config.toml
n_head = 2
head_dim = 32
norm_eps = 1e-06
rope_base = 10000.0
parallel_block = false
init_std_down = 0.0
lr_mult_o = 3.0
schedule = "wsd"
seq_len = 128
Each number is 128 + 32 x the weight over the matrix's rms, rounded and kept within 0 to 255. Layers, rows and columns count from 0.

# layer 2 MLP up, 320x64, rms 0.303, rows 227-243, columns 0-63
[[127 149 104 133 106 181 119 117 152  88 116  92  65 153 106 131 162 134  93 158 157 127 162 167 123  63 125 161 106 126  75 113 156 124  75 144  90 118 132 125 161 119  67 100 151 114 134 113  94 116 126 130 114 106 140 121  53 115 149 109 157 159 104 135]
 [151 138 157 109  55  76 155 141 165 120 110 117 103 105 130 101 137 132 148  51 148  95 156 122 161 129 104 168 119 227 113 166 130  82  87 119 110 149  56 135 140 158 170 110 148  87 136 157 168 115 152 131 135 153 135 162 103  60 102 155  69 104 155 193]
 [ 94 143 111 130 103 145 128 115 159 138  69 142 101 128 137 137 129 197 118 124 110 124 128 139 149  90 106 121  94 143 180 148 117 110 123 134 126 126 125 155  85 120 151 103 129  96 132 161 119 128  73 123 123  93  84 140 141  86 143  89 116  84  67 218]
 [102 181 115 128 114 116 146 171 188 145 100 130 104  76  64 190 119 129 108 160 141 126  91 154 107 178 127 203 145 160 107 108  89 108  65 151 159  94 157 116  95 153  65 159 112 107 117 164 165 176 146 116 126 100 125 157 149 155 140 116 132 131  38 122]
 [ 86 142 125  93 135 115 189 139  73  85 191 180 103 159 134 162 160 168 135  91  97  80 124 124 122 132 107 100  61 100 206 129 138  56 127 195 143 118 129 142 139 157 157 165 158 148 135  93 147 161  66 191 198 131  78 108 126 112 174  47  56 105 125 130]
 [112 173 130  81 182 120  65 155 134 161 144 132  76  78  96 126 127 172 130 119 175  52 138 130 139 155 173 126 161 122 109 169  75 126 126  96 159 134  90  58 132 133 130 137 109  83 159 167 119 116 105 149  60 143 113  94 143  78 147 146 133 164 158 145]
 [129  39 130 171 177 146 105 122 150 136 103 120  89 114 100 145 125 126 149  85  79 173 151 151 139 151 173 131 118 123 121 117  85  83  95 122  84 162 136 143 140 128 161  97 136 101 116 175 131 115 100 108 160 138 139 136 106 159 120 125 198 173  65 109]
 [149 136  79 105  72 152 136 153 121 149 169 157  77  98  79 122 167 135 139 120 154 162 105 186 116 131 176 107 216 114 167 119  97 125 113 112 147 153  89  91 139 115 102 127 128 162 112 151 147 168 114 184 169 105 131 128 114 126 106 108 136 175 150 142]
 [108 132 131 119 112 103 193 121 118 128 141 176 152 154 185 141 154 114 155 114 168  84 151 109 137 147  95  58 148 153 171 222 144 157  71 183 145 136  79 100 115 148 106 140 155 134 143 115 139 113  98 102 114 126 111 104 128 112 138 138 124 130 127 114]
 [ 79 117 108 135 126 105  83 137 133 120 135 116  87 166 148 149 177 137 145 119 132 144 147 168 114 133 109  95 114  70 196 121 126 121 146 104  77 141 138 132 143  59  92 108 127 151  67 115 150 106 104 138 197 157 135 147 134  84 136 110 133 148 110  96]
 [119 126 145 157 102 147 162 131  86 174 149 155 131 118 157  55 120 127 136  94 154 124  95 189  81 148 179 146 124 216  62 167 140 122 130 126 126 129 176 175 107 101 110  88 143 153 169 170 152 145  50 102 166 150 166 122 120 109 205  98 113 117 112 135]
 [124 178 131 125 108 156 172 116 124 147 132 123 154  60 100 168 150 130 107 143 117 143  97  63  95 106 127 172  99  96 137 147 174  81 151 170 206 114 123 106  96 122  87 156  87 123 102 135  90  81 119 151 208 120 179 172  43 135 128  95 115 146 139 140]
 [104 116  80 148  94 141 177 140  98 132 111 147 100 148 115 168 116 176 154 121 150 118 147 131 112 117 139 135 142 106 130 142 101 117  95 161  87 124 124  66 145 133 134  93 165 104 155 106 172  44 156 182  99 136 133 149  91 143 127 140 125 125 134 104]
 [ 83 152 140  94 126 140 147 173 131  96 100 140 122  57 160 125 132 119 128 132 136 147  98 102 158 154 212 205 145 140 116 150 111 168 122 104 125  57 127 128 113 173 100 116 130 120 106 104 185  79 103  92 163  83  95 101 141 104 128 160 140 181  63  95]
 [ 97 113 131 153 121 166 162 105 140  60 132 117 138 121 142 130 179  62 128 134 143 129 115 135 112 136 166 138  89  81 151 117 132 103 180  47 112 142  84  79  93 164 145 151  97 170 152 138 156 135 112 164 168 136 128 162 131 151 151 113 128 145 137 147]
 [149 135 103 123  61 124 148 132 135 114 165 113 131 144  61 124 161  98 110  55 174 126 141 134 115 172 153  92 172 108 117 122 200 143 133 148 140 176  82  64 147 145 178 132 128  84 184 118 103 101 135 150 179 115 124 175  81 166 146 123 111  93 159 108]
 [ 69 142  96 138  71 132 106  95 154 163 135 103 140 118 114 155 129 140 118 100 150 137 138 142 149 118 218  67 128 157 115  92 111 182 130 107  75  84 173 151 104 125 102 136 164 135 173 107 137 174 187 128 194 109 146 184 155 167 108 113 124  95  52 174]]
# layer 2 MLP down (transposed), 320x64, rms 0.122, rows 227-242, columns 0-63
[[145  90 120  85 158 129 179 148  57 165 101 125 176 143 134 138 128 181 130 143 110 117 129 145 147 136  93 132 111  63 107 105 137  83 138 113 142 154 133 118 122 113 155 136 121  80  97 146 133 135 154 103 144 121 136 137 152 114 141 166 131 156 118  86]
 [182 156 214 201  71 154 142 147 177 158 161 157  57 164 154 122  72 150 115 137 178 129 144  85 101 126 113  97 126  94 131 120 140  88 101 155 185  96 120  84 124 130 121 110  99 152  92 149 137 122 186 125  48 187 120 121 161 103 137 160 103  80 111 117]
 [128 104 131 135 116 109 157  70 130 119 190 113 215 110 137  95 117 119 166 138 135 130 119 103 130 145 156 128 130 105 147  77 109 125 139  77 139  63 160 159 150 107  94  82 120  86 141 177 150 119 129 118 201  97 103 133 169 147 174  58 139 175 128 141]
 [112 140  96 183 159  77 111  67 131 126 126 151 118 116  96 114 126 127 154 137 121 130 125 119 128 144 174 112 183 167 197 138 154 106  88 177 150 122  48 132 155 118 143  71 158 130 140  29 127 115 198 139 130 132 110 147 143 136 144 138 159 160  83  82]
 [115 158 117 125  66  93 101  84 120 125  81 143 131  95 131 119 184  97 143 148 116 102 118  61  93 150 104 101  35  96 143 134 103 108 179 118 188 127 134  63  98  85 189 114 129 110 117 135 115 162 129 117  43 142 111  89  64 170 137 141 106 118 151  85]
 [129 165 149 115 113  71 173 138 123  83 140 126 144 169 164 178 141  90 166  84 117 174  60 154 163 191  94  83  96 109 118 116 136 157 137 122 104 114 158 113 143 139 113 124 147 100 169 149 126 117 155 127 164 115 112 134 147 165  81 203 164 117 156 132]
 [171  95 169  98 155 115 111 177 146 139 150 103 142 172 156 106 160 136  87  96 130 120 139  80 108 110  93 162 149 140 147 128 127 136 126 199 152  71 119  95  55 149 108 157 154 122 124 111 116 165 126 159 116  83  90 155 149 172  66 126  95 186 117 163]
 [153 165 119 106 137 138 101 133 151  72 149 147 198 163  70  88 116 138 128 156 127 170 108 131 176 156 106 119 149 165 158 121 165 122 107 125 117 161 102 145 155 168 150 120 119 166 137 148 123  80 139 182 171 109 113 155 138 160 115 144 139 196  86 124]
 [111 173 170  84 154 100  90  69 173 128 154 118 110 118 108 119 123 102 125 150 101 136 135 145 153 139 110  92 116 198 144 161 116 161 127 122 103  94 105 179 130 134 149  90  97 118 139 108 160  87 138 164 198 135 119 137  96 196 112  82 179  99 135 114]
 [126 133  90 126 146 145 136 127 166  93 157  89 134 190 161 137 158 147 146 137 161 148 133 122 118 165 151 185 136 180 109  81 171 113 237 105 105  89 107 130 108  77 164 123 130  88 124 119 165  98 145 123 114  99  93 105 157 137 117 123 149 104 107 142]
 [110 117  98 118 155 133 191 115  95 143 182 101 141 155 130 112 127 180  94 147 166  94  94 121 151 143  73  95 118  78 103  93 168 173 118 116  79 148 160 118 125 161 105  84 147 119 120 142 157 127 168 114 134 115 201 104 159  90 139 151 136 160 188 138]
 [148 176 140 154 141 163 146  96 171 138 191 134 171 115 112 181 133 135  80 123 115 150 153  24 136 141 140 171 181 108 170 108 105 130 130 169 147 111 113 113 131 187  74 179  96 126 120 116 131  75 115 140 106 167 151 174  89 164  79 102 107 133 122 128]
 [124 102 133  78 126 148 127 135 116 157 104 125  72 113 125 115  80 146 111 102 116 116 106 161 140 173 164 114 157 221 170 159 112 136 122 138  84 145 114 132 142 178 133 105 135 152 184 107  96  89 126 118 151 145  63 123 152 126 158 150 137 117 115 107]
 [126 142 156 122  93  89 129 163 161 126 108 205 120 139 174  76 160 131 153 129 109  56  76  73 203 131 104 157 169 139 152 146 141 143 133 149 108 102 158 133 157 116  95 129 126 193 139 144 206  94 119 108  83 176 138 119 144 177 143 176 150 100  96 169]
 [158 169 111 114 145 118 144 136 169 221 133 169 131 138 132 161 167 143 112  88 101 137  97 128 138 150  76 186 151 108 151 110 153 114 121 104 102 119 136 109 113 110 146 121  46 152 116 125 113 156 157 131 144  86 171 132 135 110 213 111 191 147 166 160]
 [124 114  74 183  88 103 125 119  66 173  73 202 129 123  83 156 134 118  91 137 163 159  92 205 102 139  85 137  82 144 165 132 130  77  96 150 160 165 146 127 170 194 155 134 125  68 159 116 144 136  99 107 123  99 173 118 100 117 114 114 185 127 150 122]]
# layer 2 MLP gate, 320x64, rms 0.292, rows 228-243, columns 0-63
[[105 145  62  69 145  98 126 116 100  98 123 176 193 100 124 170 178  90 120  63  95 120 104 127 138 167 129  63 159 136 117 109 125 125 116 112  84 181  83 117 110 137 107 116 131  75  90 120  67 101 133 131 192 106 126 173 156 189 132 166  88  98 120 112]
 [ 89 159 140 127 134 192  77 146 115  46 159 109 106 110 136 101 133  97  95 105 127 179 153 124 114 174  82 152 117 130 118 146 109 138  97 184 159 176 126 112 131  93 129 168 126 125  99 104 113 120 150 146 116 141 137 169 105 120 102 175 185 162  92 113]
 [126 136 153 131  61 136 117 201 128 129 151  87 101  80  92 178 113 155 136  99 142 164  63 169 117 177 153  90 129 179 122 157 113 121 143 154 109 110 157 109 133 121  84 118  99 103 158  84 165 100  75 135 160 127 119 170 161 123 102 129 130 123 125  99]
 [ 92 119 118  91 130  85 144 114 151 149 176 149 139 125 234 180 121 149  62 159 117 113  91 102 126  75 126 134 118  78 169 129 137 106 166 152 149  84 141 124  67 106 174 199 122 102 112 143  95 172 111 110  66  86  77 128 180 110  81  87 101 120 181 151]
 [ 87 139 113 110  94 186 146 128 209 125  82 164 170  88  90 154 134 152  63 128  85 124 106  89 138  87 116 122 139  98 155 131 126 155 110 127 123 170 150 116 139 119 124 170 139  92 111 134  86 139 175 183  99 164 177 119  58  93 114 101 109 114 177 105]
 [ 95 139 106 148  60  84 128  76 146 109  81 168 149  88  97 160 139  96 103  97  84  79 125 179 157 101 123 165 161 112 141 189 154 128 134  59 134  91 135 125 183 130 143 159 121  92 152  61 143 125 151 110  59 115 101 150 153 138 162 208 114 109 139 132]
 [171 141  50 105  96 147 131 161 103 145 150 180 101 118  81 117 148  56 155 107 138 148  96 142 164 137 128  50 127 107 167 135 122  97 124  68 119 143  44 121 131 127 102 152 134 123 108  92 120 125  98 169 151  76 113 115 146 115 140  81 134 144 160 192]
 [110 127 156 109  81  91 203 118 118 163 132 128 117 126 135 128  87 146  96  71 136  89 119 132 144 121  82  95 120 181  96 178 138 143 195 136 155 181  75 114 103 185 114 141 124 112 174 121 153 116 132 124 134 139 165 118 125 136 136 114  86  83 168 138]
 [ 90  67 107 154 134 125  83 109 137  68 133 138  80 156 160 155 115  69 134 128 164 133 107 123  87 125 126  95 118 106 133 124 116 126 148 153 123 123 145 133 138  38 144 129  93 113 105 133 139  72 160 103 170 197 139 172 150 116 106 160 103  88 132 122]
 [ 99 106 153 208 129 115  65 115 147 113  90 120 195 119 183 185 151  93 104  83  94  81 112 153 144 151 100  90 167 140 144  83 118 147  79 143 133 128  68 156 124 136 124 146 164 168 117 122 142 127 160  90 102  97 122 110 147 199 109 163  80 142  99 146]
 [115 154 128 139 126 158 224  87 162 186 165 127 162 133 133 163  97  76  70 106 105  94 141  64 118 111 165 145 133 131 159 120 129 110 183 172 125 106 158 137 145 135 121 196 126 122  94 221 127 131 136 112 180  94 145  77  77 176  64 155  79 132 139 132]
 [189 103  99 119 182 152 148 143  98 140 172  84 154 128 161 122 113 156 131 139 153 136 177 124 146 126 114  98 160  96 160 109  99 120  94 148 105 126  97 103 156 128 119  88 165 129 142  96 147  78 132 150 104 160 121 119 134 182 122 159 214  81  86 114]
 [ 54  99 124 122  93 191 182 107 105 167 174 131 168 111 119 136 149 150  95 129 126 132 110 125  77 106 135 128 117 157 122  55  88 103 104 152 168 106 102 130  89 143 109 110 182 158 104  75  98 133 128 160 184 101 130 119 150 148 185  83  77 112 168  65]
 [133 135 152 129 214 104 125 100 180 143 138 135 146 195 151 121 129 234 129 106  91 107 119 111 145 166  92 110 100  80 171 119  98 148 120 105 114 136 146 122 149  82 102 201  95 116 104 130 151  94 125 108 154 137 111 121 133 180 168 136 203 108 118 166]
 [140 111  83 161 123 166 197 129 132 100  73 110 165 153  86 101  84 108 141 102 127 192 117 176 153 120 111 144 140 148  54 138 115  62 145 168 177 154 134 131 123 152 135 101 112 104  98 133 107 140  49  96 151  61 142 125 127 175  81 135 146  91 141 144]
 [102 163 124 170 110  54 105 126 109 161 112 100 137  69  95 164  83 174  71 123 119  92 117 150 174 142 147 158 115 184 151 151  90 172  98 140 162  97 146  63 102 170 118 139 147  94 142 108 141 123 185 122 134 136 153 179 160 106 131 119  97 136  45 188]]